Each number is 128 + 24 x the weight over its row's rms, rounded and kept within 0 to 255. Layers, rows and columns count from 0. Numbers have three digits each. The size before them is the row's rms in percent of the matrix's.

# layer 5 attention output (transposed), 192x192, rms 0.109, rows 76-127, columns 128-191
089:100115116125145107143121104131147088114107116113109142251120089150080127179127127091138130119137120126137145132161145098134123099024135110103182145121137127097136131129126130122090146143126122
066:106067143123115127130039106159127069104151101134095124029108131136141150112121133163145104158087132150108164175129134139123127101153086126146094123130113135159128113098130138136151149143138125
068:137121081146099143108122165085133130132124114120115132138140149147177118126118115117127151176122136161082115147119097152153129129188130108114097102124109070117095061120113136142126115135122117
093:134102120100141119131145133152142151153165126197157142185146164136121158154146159136117099066124158186143154107124135086135124125067145131136141128122099153145154130159107116174100164095149153
064:079085147129096124135161113093094126133122105152189105164152126150098109179127142106110107106105135127192131112116132119182134146088122166097136131098125121130151164070098142137109131126090149
070:141098127130128162117116118133105168107104088155116138000169131194118140168090123172133125214140109119129137128130155098151118093172127141103100153137140130119141160122119125131095131140110126
067:107125132138106124121099137112108150156164094117170103247151114133117103084094141097121102067123093112116139127110106155102121146019139152129136131126117101133127124120150149118108127128130129
083:152124118137114136105134160115137127106120151116092136243112134125119116120122109139122138166158142107111154110143134111126081141056090138114127128115126123133125120178116126142088116109141123
065:132160127122091151136103108163170147155148137121126163074139157129169131097143122129135136135088121139107145138133128128109124136172117115184126093104101108148125140101163151178155163102136156
101:145122123142157146147138137129141165135129159135133125238147114109128136136142123109143133039118136149158127122124137116101130097008158132114146133143131119153130150162130096119132134106118129
082:128113128135109105157160144111130126113122143129142172247132137116097146154124129117140137111150159152142133125135118129123123130023121128137153140123121123128100169135095128126105146110084110
066:141165157131111149148140160165107140142088153112148155085167133142089100133114056117117151141146154118108133100160129107113120148153103153110131094149131101167142088149152152142090125126126131
081:119139137138153097165087148137153082075146112115057126065120130141110143172121122108139134194127136130128130135146119138132153086136137111160107121121123066067140112098140146145121118125132135
082:133143102139133117130168160125106103100131132113099122212087150149131129103141094130113126096123155088126135102161125131103127099038139129139121115143154158183142126177130111109164081139125127
080:159133136116140158142109136087174139125118142121111144112144120133194115128097097157133137144127129115170126137138147106142127140109117090126068114132137092138163101120140133129120105133124166
079:111094143123140134110156139121085074113102166130141114191111169128171125098155106150134139118130142123095127101118106139148139077093127163115154122139152187184136139135106139105167119114129120
097:119124123163122144139138119126104114129127139104145117255132111144133112118151101119133133043144125113138129137133132122115129102000117145113171122136144155144116152131127114102142108133103118
069:147148142165148133141129126162159165127177098118136119143120134096101151076140144148163136030124118120154139125153133133105116152066121106137118096117102122151142154149109108156146111105155141
074:101106128127124151110121121150136099129130131097184112235147133103119129129117140132147150114151125147115145139122138144098113149073075138107129109128112153120139118122072125130133145159128132
063:102134080136140124124118111131126110138099125124147135174139074102168150089127143133132104096121121150102107122148134129131124097060150129135136124096145113126123140086120106158137119117113124
070:105139114153149114117085148142144182119132130107114113093165087138131124116115127139099105179134116130095141133162117106087140124235132090121150162137111153128113110155137108134117130095121131
075:134091136114130137103130119123084117138099120119154144099125074117112128082140138137184106133110114125129145151113154086132116086065137157160141124089131144130143182134123098135138135150121121
069:144112110126106113156170156139107096159125151140171125178104146098143121073102122093155129098124146116119157140146104103141117132076120146129108103119132153134141140130117118138119106133144110
061:105109169127133102131120123129088125118136140140107120156136095142124145141108147139123086123138119128088127125088143101130137130046135133120106114131132099044121172119126130137141125120136127
071:133146105098125159118112155161128157140113110131062103155128111138190127127101127119104112122091114120085127143161147123103136132115127087115091147111109152111125071168134098156142097146135112
084:134089129108128132107117149146101141128116124142083109206168156140141136141137159123122102060094141136101126119122161117114105126015123120120107133128125133134135110153138122141134133129142102
078:163106147131128123094138144104091124181148131152122136051073172154124110088120138117122101077133133129112127143114095151143126126102134122135150117097113116166115121113144129117143113135137112
085:129117128118118126135116129108108142126128108140151112220130162126167140110135138145121113018110120143119132139160142146137125127000130128134102121125119130162124137135136122146123112124131133
096:099154140165076121120106096108102103091103114057120107109131116135123096094113114143131151165141093074119103157118118176125128117139089118103111133130156109124097133074125135110166110170092107
071:132161110167109146147101109108134095094100141062097148152144060143111111110126081126126145169144098069108134144158146145118127128111108123132124126104153086089131138113136127095148107160091119
071:097103150117124103114122114167116101138112129157130103092160126099123142110101150154127136193099127147106116110095145120134150132183109148124101161147113115077140147103137126137138176134112126
097:103135141149104130112115112092113088098107111061120125054114084139124093119118115140134135207137080063119112149135127165150144132206095134116104122118166121101128115094119140094146091158102105
061:077106149164117139127154115137103071084105124096170131153117128172126125101146119138113135139167103109110121129135121141139120087148102164118121125118149187178122141104106145089179112148115125
072:134100166126139112153131111189168141138153113129147152000172124092121146113122103150143110162129131125130150087117150140131148124237122141140092122119136098105171132099118131138136127130122130
068:135100156123122154133087105116101123133098108135160178213169077145102126142088132130137116133151111153154139156128139093165131139107124127087137140143126137122113146111114136132109150122101134
065:126126117134158140123177112149187128148116123127130101191090112101147123119117136118128152156142102110080127110132117126134136148218155124116132142122116117140144091142120157129137134139149149
059:151144117138152142125148107133093136086102152111150120151141120133169135132159090130109134136130156126187120107125162151110105115073149133158084106120137139148161163143111137136116112152125163
084:128161124173111107134125110112166100113130117080128144036130082135110142119138127135148152173177122116137133129104099131127128097193153102139169131123168090086113139090132122096113127128111144
066:106144108112141111174125099116151178132101126109170092128133133059160118170121157119141144088166135149182100150092131118123119114099167147152127118110105107099125147113134147138102114143158127
072:126140090114137132147157123118155154117108138129084128061092133165157099137122150142134137194116114080132170112181114098161115068159142110146113153094121132162147127163112105133129111121134130
057:138143138109115095152146137092097112136130143122085095110147102118114129083142112096098115120109134092102141145129127103125132129093153166132102109113134103135132129093160141114124083114176136
092:126144137132165122144104122161149124120125132130136121010160118105120121150126131119110137176142142160130114134113115127111160115255132099127166137157136115074127117122141129126122153111131106
065:150098120148121143118109161142088143122098124134082151171174098174128151141133108080107113145126130109084127149128106113130114147089138150114096143136148117136123129119137131146143110152120122
090:106137092132124136116121141107110123111151118130142107244113129144119139142114124099123099044123086137128129142154119159110156141016123130098119109117121139137120112141102112137148105139119145
090:114145150128150138124121113156157125114112124133119142065152121128096126148132131134108136185115127138150143100145134093138117146255118103130120142144105118083129141142131139172118155126133143
073:128108137099130109121154133164072173157129124141132123013174159130122110088120108126111119169118135117154137090139151144146145132146146160139110130143145114145145135121145147111141131150136134
086:134138115128118126121144143103134095142132129145119110255085097086134140118123151139141140093167125128102099136106149132120130111024143142109136135124126139078124138150110127112119123123130104
100:121099125131101115103136146111089105169148121139162121231075145132138120080089121107134113066133110119105144142106115125126141136049098165111116096134129145162143115113120102122144121133119133
069:113157107127140126122179144126168123134106143114193132166119172125136108177148134137104142116155151122165120094092098130116124148143108153126187122132155111107154141146077137135120123127110110
059:112113114137116130135095140155146136165129129130142142131142151160171112125143125145139138138138172149121121094155149151155104128041113125138161155120141110163136088096104124138116147150135117
070:120100148107106124122099132111134134152114133132107140074184137152076117126113119129124111208106135153126129135096133149157125163191111132121119131127105074120125136092121166127123132130153151
090:134130132136137144131125142128099130119112122112136129248162090134115132148123128104131121034131128136115115130121139108122135132000124137076139109153123151099121114146121123126110108136122116
# layer 5 attention value, 192x192, rms 0.108, rows 77-127, columns 128-191
066:113171084119098095103180131123111096125112182132154143093161107119132124134113137070123139131135093187157050117152126145106163152101142167126126166104136141130124159113128110187125113101128164
065:170162144102119079134125154172177095120130150154122117139093133120116120130146168129133101137114104161131118141175158131110121135145133147126190126138150148175180121137118151145065118126124129
089:124129085143166133112137120133090146118067147121154102129107136101137149105104157105155133131107136097090056134177150144153089144132104111081145129139105153139077119132127091114150102120126108
068:166167166120148127172080115117169122107143169103093154100105114113126118118126092131202140123100153118119125194168161136122140143142127159138147112184111122115101149107119093119124127126157097
070:106159098127105102175162117133175103155159141114163152152129118124136103115147135071134118129140169158144109139141114160090121143156111117139173131117068129122135064116141127095115123055138120
063:119127118129128091112083114129146152099151131173103119142137136105142137178121129138183114132127125122137152164129107114154188147158128177096120114139088143127156156098110128126132110126125108
081:135127128140129122124123125140134132102114115129104122166097123123133085122133144082088109129157175147149129139102122115180124105155136091118098113123171159128157095119132117132087102144106117
069:162118130103090151145137129103122107126107139123167058095135118133143113164136100146158139130129102154145113115132111089115173110120153106086090157142127091134141101152134125101107121115140103
079:070117103118124134116140108151094143129089100060157079131119203095114160117119166171124113133155132070116133136145155151137060141122115135102121122138150178123113127122134146137154105145187111
074:095152110104137159115159113144190123074092118116072124076093100107117102138151148105137112130120096099138145202110140112146080133129102108121109122138134152086162144099125140113073138083157113
072:172106139104100146134085119121114126101171120130137091153101120148150124103160111166119131122120170087144175104093130107137112122157149073134115089080131124128150136148118158119151104164127148
077:131107111120100089141147129109149144123112139149159150095110091177160097123136144133130116112120089166136093140116121126129127148120117093115192123131113172166114164103100134113102143089113127
074:143142151119114143134129120118134134147117109135105128158114167108125141092144146135102118108144081075164197093102083146134105125137128117111129145128139150147176087148136113097121134071165096
077:103115103115092136144121125136085125117127107098178082162145175112114138098141138150136108138143184135115126112163132129116144113149135131112158142133103132091057111125110164155138151150181119
077:169163111137129163147130149128157136107173117106100175117114115141103128139118137120083156138094147103149176096153137120077049168129156102149115151124197095161134123146142083149136135140145124
072:110147163108110123114091144117133143086126121109073134153151145103110110142102111134080116138157103101138183114085126135109132173146163127143071124108142116119153133149121163130111150138134113
064:155126134131153150090107118127093124121079166131119099079147156109137150137135139143141116129093057098119136107100144139139135123153091123081109135150108141113122121162151133151137122165072096
069:113105146147121112141106135118174123055145141134087166112127095134136121115105127110134128141127112146141155134096106106183112131132126150161116091098154126136127109130139129156109110138090173
064:126124116136140173149152158137145141091124130132089123112115167091104115197120151101117165141088140137120097173124149121145091172127132170112125141146102137127177171118138141129114139185125120
066:121099154084115133144122129131137161161136084158120137140132143117127161158163150108139145117140137102138043097094124157125184170121100132160078125154109087112124153137121154097195151133100153
079:140131121192127133134178124129106118157146156143076128122146176126133124149083131128109151136141137115120162118134131137152102155127158172092094120143131112101099136116131160132116115115157124
063:154152180120113147102175100126137119134131132123106082107115137149117116124166140178109129115138139143124188113187122138124097113127130132117119145158151135145138145147147127109104132133138105
064:140148068132155109120166161139148171123117115153094159118143095149113112118137128108122160138082140167131113130094138129088140133125141146142109154116083132135129161085162120117090119173107141
068:125131152155132115108110111131076116152110149106181152165151180133081142119125128148148113120166169120163147123123120160135172182136098161133140142153102111105132115094107150148148141134124169
066:097165091170115069102134111129036132150113139115198145159090140102095130122088091122155130123159119109141103123135135164166138143140138157121149139161096146138112127106119090144135082163137161
077:149151116136138122090101149151125145111118144172085111134200141149112142132128109150129101133161111149111130119134135141131136160135148198089127126146157177093095130158099115166096106146124092
063:135142113165113088100125113146090099116122146119144096094127131114091132117103144123137123141096070109121085105164130136103164190133135153071159152154114166128108109124106105134135117161132097
092:128118161108102118156094132118156100141165126135103157118171099159137093161134076113116130124120113158154192123108130119119179137115155138175137133123132100101165121112143179125100156138098144
074:120107203109095106131140157118129128140176117130106127144150123150136078130144098121121137124129113155142183125064105102133178105108160119152102131123139108119140132095129203122101145123139143
067:145102088144155148136120138078125142141161113131114159096100091142132109158134091100132116140104109116134107174151141123105106149126129139130148118117191092160100126117144129130120147144116165
091:117126182128096118146100146134165099127180132154108163131158116159135099148154087085103146137120122166147177119096104106100179117111145129158129139130132090096135145103146158133089156132131143
064:167155152123139151126100135108170115130165124126080136148143102130134110133114135090118125134089114126136196111087101125095136175131168123152112121129144093103168110141134091146108144149129141
069:103106093113163174138106141094096132117120183114114126116155087107137138127148147143139125120129104148120083113167107101114090100119128117108168116128092126112133138124151124131149146126133142
066:065134126125097149108160135157175149114137112139106092114128160107128093152140113122175133138105146121087128204139142118107145146127111178147079122098096113069125151085115148130104121156147137
062:129139126086127174126090141105150122121132109089145140141145155132107155108155137161127122135128181145135130120093122097110107103122121131123121098162199119138152114134154128130139184168123149
063:111103153153112094138142120146093104131104143128135117139116112105128149127127155148147172123079117141119144116120104147138101068126163105136169165117108085156113138127148170108141147135137120
072:137088155091158164127137160124165157138146119162104137133150144134158088145126106152119146132138094134121143142120132126112133142117130083149111100088128123127183126162127188102145165126096113
071:123147151134116104131157122114170084089111108124170145089105113129101104104117138145102147137114133118149159158196149139133135128122101098132160149149130135151135159113130110115143141131082135
071:146147173087133151167153109140174105161148117139162142109140171136093116122157184127106123118193169134126166135128110173144145155140078118093135129198135116132145129149167145086109143146170121
057:154174152127137134092120118158132130169112145158147127138106153125127115154144097181114144103103152155163105093122147128124152114125147093139139137181077137138137198139108189122161112152089111
073:125109121083126108135148144127156139161152115099158143114136100185125155143167113168135124131113158140103080116143158121118124118111120110161140128085113114150101179147129127141165129157100208
066:124147128110115076089169115126083134152120130146127143164112146125120111124119091152158129131122158148149154113090129124117134103150167143134133129133118139097124146136139163085075144098141108
080:115128167160114083125108150149103150155095108160107132111132125123115124109091161109162113141140107067105140133080106122162116152152090191163167136142131170095164112092116136109049123118119065
075:130083119114165138147131126119117157158137135117113150113095114128145143141141107123132147143085139113121086111101140158149173092128119108127104141137166092160107147141144113105176146131112167
067:125116136188092161158099128102117107146187133112139130152136082116139121142132127179145141123104163123145180107192087107147152047138134128084113124110108080134151121136135085134155117114164121
076:105136101145134116105144121128135157097099104100124156159143176132109076140109120112093110144066141141151159127150114105133081173129107112099126122145180156169098118061129108143116117162090125
093:122182139146140149077081155130115153110112123142075107143158133140126127115136143128105081135146135095117134112094131149107070170145144171114123156131132170096102104157145124145067113145124088
069:127138168095147147177092128129178135091134143107089145150097105142120120077139113124117146145140191137143148106141155095175104085132143073140108118106155159150148117128166086090135112108167153
063:119104129182136153108093131142104097059168163118136125112113089110142133134095145119114129134140131120164160156144125105124142128129176143083107106096129153150105130139146074164149108165115154
065:121121085141137088152124140139141117096142148145114154095080097115155130156124125149159130131094179167142084140165155095125150089137153159143109160135158132115144149142132145163067123120084123
072:084124135163104103090134119125108139130123140136134118179103177111109128116105110135150124137153112079143170166105155134115114171120117153189116114088113150123132142124124154149112104155120125
# layer 5 attention query, 192x192, rms 0.0975, rows 128-183, columns 128-191
064:143178120117135138096138125122120121083135079116203103154125120144141086127108105132137117169140183176144147146168141152139118125134126120148113099106142159115088097161081101135090113161122120
136:125103117127109147113141173155127158149106181147103141120136111105115149131118117124127084067141124121107136106118106150140124129170136140115121176138110110118140152104166112130114159104134137
150:127144150121138131157135079087122107111115099085119146118118125133159122137141140116136164175130114138121129131126136137114129118114104126149133096125153124134115094129094145109153089141140122
138:138105121131120135105137175164123157139114175156118129110129125101104143122112112124119102075145116126121123124138120140137125148149144140121125173134110121109137170107168126133105153103132138
089:097101093153142120139102130103148114162102108114115122150108161172121151107148140086092150161127106096090158145089100131130099115090103153099162132157139148174153135118143107128154102146134129
061:115091142179119107141136139073092152103122144154136133118144150101142109103133143097158160122069157094117124092088111107152122160139159104086102118126125129126117132138127080168142130155110121
064:151140151131145137132130108120140149107138131160196127144126116146090150141104141149128170107125078128176062131167142089151126173079111119133085133101152137101139139122134102147091137108073152
058:110151079136125137129098136122111091129136146111114087120120125144099164102137111095181113127183113118161096138136123096158089111117162120133123133163159129137113112104147090110113143117116125
067:154117081161128118118177110116084169120156138097101139123112149122136135117129137122143083118139134144089125132115080110092140147179129160151143124139143131150144115120118128142127145084153092
066:114125087142163150110134139151131105094137112110083144129158161144119152145158129134091103117128106182156121098115113104129113159143142143137149120117154140154146125119131151120126112109127087
060:081131141123151155107101137164149115075124105141138138115130129123154134167102145152100105136091091196124168090120149132136135160150131084122133159114121100164137129140128129160140079153104136
062:148141117112141164162146138097103164112127134155136109159130105186119123105101114106126141118186156100126109127137153127129110142105103144170152114089143123134187131100164128126083173143113107
063:105111150102104154162151136116090139079131094167133114116160144115122111096134141158136138129134170122112150144104149099132111121098149110140106121100125103112078114113164158140117114185151129
068:136129157106132122115174132136151102108109128158123135138115161158107158139138125101123092150187160129113160121123133134082115111119100149118149101091112171151149147113168156125089116183167155
089:112115138146126157123149133111112150108121117112136144097172127103160116132145115154114115116027133161126152113080123132152105138161130108105136146104126118130115096156086110134152125110122078
056:188123100141126108135138111130114142149107185118154092133113155099123134064137124106155163130104138095120078153113129113110127085131145141163131129166130155069145153093120107119109133105139124
324:130106133116113130108125182169114147137133162163100124135144131125090139117124112113117101073137122125105139099098109147131123120152158134123117154127119115115133145113178123148111157129118154
131:120136155111147119183136075100148095112140099105127145123116119144151119143157134128150156166125146133145121138128139112118153091107110124150138102128126116158122111137102137124145092121131132
125:136167153111145111145136088110127104086148081113145123131132139147143087137128134140145149179129148135146123138159157122107143110098109127158113079123145128136108108141082133138128095150117132
150:132141150117138122166118086100123103116130106082117130117115137162154110134120139119147165174133124134138116141143136133107142114113099139157134081118163126124118100123100159116167104150119121
093:098148097107137154116147115127137158088108126113114132128119114138120146112144146116121099113133156121112125120146133192136064136143139146157114185118132141157107125138137062161073109150118111
064:150131155131130140116139148140136103096124087118157153180155142121163120148110164153120092124109128150129134106095149119111085166129110114114143122116121082145185117155112111140130113192115143
060:140155104101105155178118120152115116146134113121140120156126122177134158123161172133146135110171137100128094136098101122134115081131122131153176124120142086111128126115146120105126201111160110
060:140155145141129095100105118136124161125122170114146147100131115075173073091110103118118107126054127119113130125158149147132126167135106142158105156103144132103185104119084101129168125116092121
059:128118160126116064138133122081132139119132149169166155138128118171135106124140152134161180124133170050132104153135084142124102106129104131118126131112091127085088141117162115117117145132129109
057:148128146128107156160152136105084174115145113133126122102145136130114110126094134119133129108141138122102140123169159149113132146091140140153124132113129117127143110111128143159090145182104106
062:173158134139118114118142095115074136103135184122139120130134141064124120117103124115138191116138114059130099132161133178142133119090126117167128132131142147059119143134140154127089149093159143
060:144111125144099118150159129116097141136132154108108114130112113099111094081110157162161166092117119112131095149100124113134142135110158116121114118156114116083129135104079110124120139158141119
071:140118113159119116081150117154121148072136122104100141092166153153146125120146133123114102107095149134146108097126121108109088166138149135126098148127173094127109106112107132161102104080112086
064:106124113152127121115151121087120173105134190128120151094143127109137130131120133109091132124169129125110163124119113148149091164156104161123119151102100112130140153123134131110141076125126089
068:130122156083147157158080164112162088150117092103159125164116100117100125153146117134098132129160138161147153113146158103142114129085170116099152083124108115143164128130154118125175110159131164
067:094116101109122192140090142127140123125111125087132150098146099138120130105174142126107124108145135146117157119094128147156071109145158117126156114134087084112130129112092078116166103142149088
062:132103151118125103132153141079117142158127140168173122141125129125105120112116123100151164140112153137124148100114141131174166121085133142129092096106137152088154121148148127102121156154125141
063:161114130124121097115107115100132145145134150161129127108139125112130109112102094092156178125083125091154088128172116141110105135098116179149092146128162155088120145145145147114117139127135109
060:088166123148140150114088101156121106115163116072126128102141092126141138146168110170119078096122092145121126122146118133139141122179134110122110139125149100152096123147085119128135131100097122
069:160143141135115153085141119131170152078141105141155169150143106158175152120151146121106118133110123161100130089110125107129086144162101150102134141106117091158152098148152124134116148102104116
063:118141158080105157134170115101123131121145102065130128165115102120110166150160151161120123118111106129122154156135117148101086110146130147112162110152099187123104049109147141108109169123141130
066:114118123114138120126158127137118124156127118146068100106102137161079135153125108098134114141200133119144139145175141131107178130103128135158136102114146166126094151093128177131094119121164132
062:185105164102125105099142147126178115091113131151176130150115107117113133102094108092123142134124114142139119107107149101127127083100120116117122105099109161132153131152161116132130117206132169
069:148111125124158144110139124125142112110141147108120133122159129120101171115144134138092144129157108147162166086179120147130135132135106138125162086147101146102170087110141138111057174098124132
055:116137152136138126106080119152155116092075134170138103134136145091121111108165148115135142138113105132135095087093136073120116123134185080102128141121129115088120169127111089132131099139107176
066:094138108135104155137092113160117125144106130128110116154138107070130129168159130201129103145092105111126109165135124136112102119157141163135128156152138125111096117104138140118123114127157144
060:181151108105122152117107139147129096157132109133124089139100088120134118106115119103123108130177119132128119135183173089105156126114143100161151101134155089168143127137142161120176121128137146
057:157156104155129118146105092141138131173120121121106141128114126124150127125141137149136157128146105112088102160110113163116142083096128172125096157158122131113091144106111110119157156122156109
063:152158109148134120094147111152125135063143158128124168116141134126143156154110138099112100132116113116114140139134135129088061149134100176117117149105151121141151133117129116136078103119098125
066:153135158117124155136101146096120144069136099145178133114139114132141112111111134138139172097090131147140102146106133108169083154109136104089108137101123090131123128140142092175156109175089126
058:169124125101119157163111164142111126095104086078156114142105160149146129120139165135122149111120165134120146103098159093141066119132182117128132147127151103145129103122140091115162157128121135
072:116119095142164166145110142147146117158112112077126133092152139127112134133140108145063138122161105181151185092139119157160118124125162127125164118137140126155164134104090122114156125110131093
063:128138069158126156153079117151145111186104121107128121129124108141133125129114133152126142109169077119114087147132121157153141128097124133124128153166157131150153182095108125110140124114144111
064:096119141165134126178111114089123154129134159177133126084131134114116139095137134095176160126158127102110111118124102117168139104120163113093089115135110115112100192112146077140140144157104112
061:129124128132124113174165129141155127091136142161164136132096137183153135105087134044147125133150134105111147102124135112124182141134114100121137136121142127163117149184145151157149144164126146
066:116111132143143141129127141135147136136106134120125134105137137116122157128096102109080157138150065157148173133141129116141148144099130158097151111144120152163161109138141183147158125122147127
067:117131170131125091115180114127096155091151116163144147126139172103158134155119103117121076144068168183115148085077129107130154140141125153139079150093178165132105123149131143121126143150133125
062:110144149120096150116142126150147135108148137132093125126129141110126179173115091100171108147118122139131102152119124128119118088103127135125134127113149199124113088148145150149133110098160154
057:102168129141140192158133112132125141093144106114163140122160084165153119137116151181102100103114091155098147132126141174151146122154121114133146138108110099110146136133103122140110174156137067
059:112118148140126151143121133105113145097129136144099137101159180118137135129166147175126146131069153154111124130079099129136086149131118166100081119102131118092128138136135132130129101154127111
# layer 5 attention key, 192x192, rms 0.0937, rows 128-182, columns 128-191
276:122146133126139114147135079083127108121125094110154130127111123126169116146134148136135148187124122131145125145155150103127130140114097120141141101135121147143115102143090132101137097135133117
160:128110121126130119098123165167121146130118150134122120134148100118088139130109126135135119080133130102108124113137129159140116135167173140111111153152132136117123144115142115142107148124134149
133:154140105131146113147135079091149107116122096088129142126104134172159126136129162109138173171122138123133104155120130133136135106104080125148135082129128135140134122135103138118154086123123110
118:129120152126145144121113157178131145107122154123141112117155122097082132127117129138148141065122126131112117125150138131108122129160169133102132169147132128117100151126125121146107158113156140
092:116099071139118104087164162108134139169154123168081150180134129131149133108169120124102053133159130115137109139142127128122137105132105108132104100122150121169132173119190094165130126126093156
060:072118067136119143129176091092124134126146109119115136133119127182143133115129108113160136131109127140137126176126129131158115105111121112134114105144161141153099111106159108064134115111135146
061:178165124132062138156152122141117104122092160153141112134135113085136117114104128159099086170117129089154147157092121155123136134130132140132118143149116114129156127118130108130105140139139133
054:146124136080143165128164142128140101124109106075140176115138132070153115140157094126135112134144132128161122153135115109091104085145113105135165101118102126069120108125174134136108144104128132
060:088157129171137160143164125145157159118112073118133147092115100186129114134097087116175148100144109123120102149121140102122102134125125128155122105137160145128158133106119103110106103141125117
072:144170099113141122137093136162156137123136118123144157143100064109126104133132112119165125140131109125091127087123138135063108121142109110140110116130143120121148172126143148147074130143113132
059:134155119139115115169128080163160149154126210105141110130107136101097122145135162146157173142090129091118133127152127136117146154130141126103092110166125128117138140145131108130131122156139147
061:166150148168101143158166139135127090085145148121108141130113119124136075123104134149118107139143119124094076109131143131099136110115141162134112118151145099119172139084117095122108151140105158
064:155145141163102131112103120146116090125163135142106130141095120112100164099104145127122162147124117117145118083142142137093122165109133104111089161142157117134133150138126104124131145083132144
063:167153138161145122117099151145144148101178115120105130123120080112112146112095153120119127125161116117099078085152140183119095154097108133128093147130180109156115181128127147148115153094081113
079:131106084136089103105141128120123128153105129142107130141107161150143131126131132128150138133103154140128188117106100092167138143175108134129117107147108132128164155130141091094130082151137139
052:100105161129134155118159112122121086120143096097148105110130131095143118127137077107128104115133164114123104187115105139136069150125139136172143118100142133141126122119093089124147129078135157
134:127124128141120134109114159185124148132134156154116098135148136121096116116120100135117101090143118134104145116132130134127120145152148137120122170141121138110127138124160121120105164144123133
116:128144127122155121145112080115141108083118085070144143105101124143120128134117170139151191166124154132138081157149134153128097126103111143138126093142156133139120110119091142151166089115141112
145:144156141133133124164114081097140114107131106102137137117111125144157122133127150123130173174127129136131121130140131118126122148085091123145129109128142136151132102140094159098146101155121106
168:139152141128152123157120081096146113107138089079152137101106133146146108142120154128138172172112133138137108152136138117115125122089107126145140101124149133141124108134089150113161098134134109
082:166157099159140115110118134150175132084128090107054138155123092120124148140127140142154123127159122084166125133159113150120108142180133107147090102173132096121108155105166092158126116154124172
065:100148139145090095178147125124133125106144222128084129132121094116109116129100149168152129135123133116087086097105132141128152123147104179111092137158133167137129109138157129129129164119117136
061:120117164097140144128148182158133075131152132128137163135148132099127100150158126122107079123154104135144077063108126116109111101081135163166126121139110178142172118139120144100140150156120127
058:134132131146114105135152098078107164160086154123114101130132130141114123147155127133137140123095111158117175165101112086153152122152128140100142098120115114122131135108117104128133096153136144
060:143122110145133161134124144120123130127139029124142102126170141096151140120125108097088119132191148136170151167128152134136141126097132099128163156144159150134148135124091102114150132077095141
056:100151106166113131171185131120123122106134159119108154121106104152138147113112141156172124139066136140124129112146115111123106155168132140110085129129187091119120126111125095119127138148167159
059:129147135174146142134142118095145112124147095136166130127122143097115096137115149114118101118138131128083097096109124135137140145148131127125115110138144090112129148095077103147123169126124151
056:089100130149098116130140111084119101145125147137070110131118103126132114154131094118152098118106106155183124136132123100172086124149165113146118142076127118125123101142134095143150139085119144
068:123104100107131105128092129096104131103110121147110131154116098137133155141118135126178154124101101145128193104078093132112122122170093150149128102103146125145124132142115150080092136185128139
064:136143105161151120160120088151131174108123056111143146131122107157149093151122132112153151143106127136113134170173161157114159129146124099127123093128151101174123140100101106112112129101158137
063:133126106126096104112126136153115105111129190157112128137114147158117119139112134155083111165130112127105110103164129149131137137135111109101131159093113162148111101161154147159147131075131118
054:138105103125134106090138135144159092142114097078106140151096116134156107126166096108137127145118131142121136134140120103131080120162114132147159119121112155133149141123158128118147104099150161
061:129117112144095124145148120127104137115117125095084120129132141114129123092101116122104134151123116176136102123125149104109160153153186127100138151125147106124119146131134084154146123074140120
061:078109125120150128156140137093090160137117129088145164136154147084139127122142133156143129126111163152113118132138109106130168141185116087094134128142145101125095128101090127165129156108126168
065:143115169091132123141122147132158136132103167158156123124116161175132127147155150125132135127137131102124178079083122116127122109143123154120139119117068136078150113129148157107106119184148106
068:166094176147117120175102139176173144125118145126110085116151125122091113143136165108134179128126121109146129138084152146098152145097138146136101106170162168131146129127116086094132116160132140
069:162115121152115142120092168140160091090137103181109125104140120167125116158095162127127112131184142121157135118132088151129115154156134119157117158085128140102141121124146105134127116122088123
066:159170067126137130103105149148130119106138087166155149133120108157137157084098115132092089132115145149141136092159137142112076150103138123138133135099160093148112137125108162122108127127105094
060:117095188153110113115111148130123127112125179094088122130128123104100163143115155135110196136107117114106090114107152140164155161134129105067105175134155131114099146149139126169118155062138138
065:194132129120116139175126136178153112101115108119127147121108125200146076131101150087145103120128160131090133098144136158116106155124146144120112125145155104117148132133111119099135133135140125
056:160074156109127132118159120118113100154142149116110081147150109133120150154126128118130145123100099098160161165095119148143087130101147170145135127091115112149089130154144100107128137123152128
066:187116173113154170119116122080107107137163124150143127134136143114127157150151123105109128110167135080158151137122121167137122130104141155161130166154100126120134080125122157122118130138112128
056:068127146137129090117146139142131127161122192138136131118098121122089119115113099154165131152109144161090093078159144105136149126092120111097130159128097162126149102113120152157083134135119137
054:127105138113149155117132145096157171156122095122143102136157141086150125173189095064121104111176097118161105112080139091127109143154120120154155147111155141133123126133126130177160122129104135
059:151145153156121130178160137098139162112118108093137109123111099130113117155127155140172129133100114108137095145121119157094130134159114153128097095124150133164130148110123118124111152165124153
059:115108121164093118137150099131129080136128196127100115153120138106118121135165143146140133160112076105154150152120129142143147128156112061122118093144113133132154134136140094111101130094125168
055:094105147116127124101150151123132062100123162175091131134134162150097148155127132150123127137144054115108090141105111085132147130121113132136106121101112165148132113139128141107119132168127168
070:159123090094121083123133118166125138146094130115122152154105145155161099140158093098122095132106126116087138111130144087112124138159108156133141118099118112144118137151145144141126111145155139
059:124139145095139129124142098126153174164126142085132154136119133073154130150184092131114113124158108126143082094106143103116137111121119084144142138150113140127127127128150149198161134124136131
062:171118120116123149111172106119141141175109060083134120118118136156167110127149083096127119123113133122164127194130169136127092125089145123123136094136141118135116108102149094098145103091143139
060:070125155143135124117132128163136152112131163110143128108164133093087166118089165158103151116098086119151067153139157124117129154042169102112094077120131126112072136158130127150147122140151112
062:135137114136116110148130114173129166147138139124150119124116153165104089127150122107157146154077137135124094103179157104093114160153141100136122144123168095133096146133119098152109116097165138
059:138130113148110111105132142128132144138125133155111135123117115148094171110094139129132140113105095112104137130111123119123184129111133134102130122110170110140121164098103122124108100146116109
065:158147121130155147081070152097147104132158100139168168118123118100112156131143138131128134139136136113126108111127104140122123123172111146126138133129162092122125140102136145161114125096139119
057:162115192134111089162140141141161122130096155114091107146122135089099105151166132126163119127104103107162148099091135084119087129137154150124119134133127153089163154121127073104132129140154167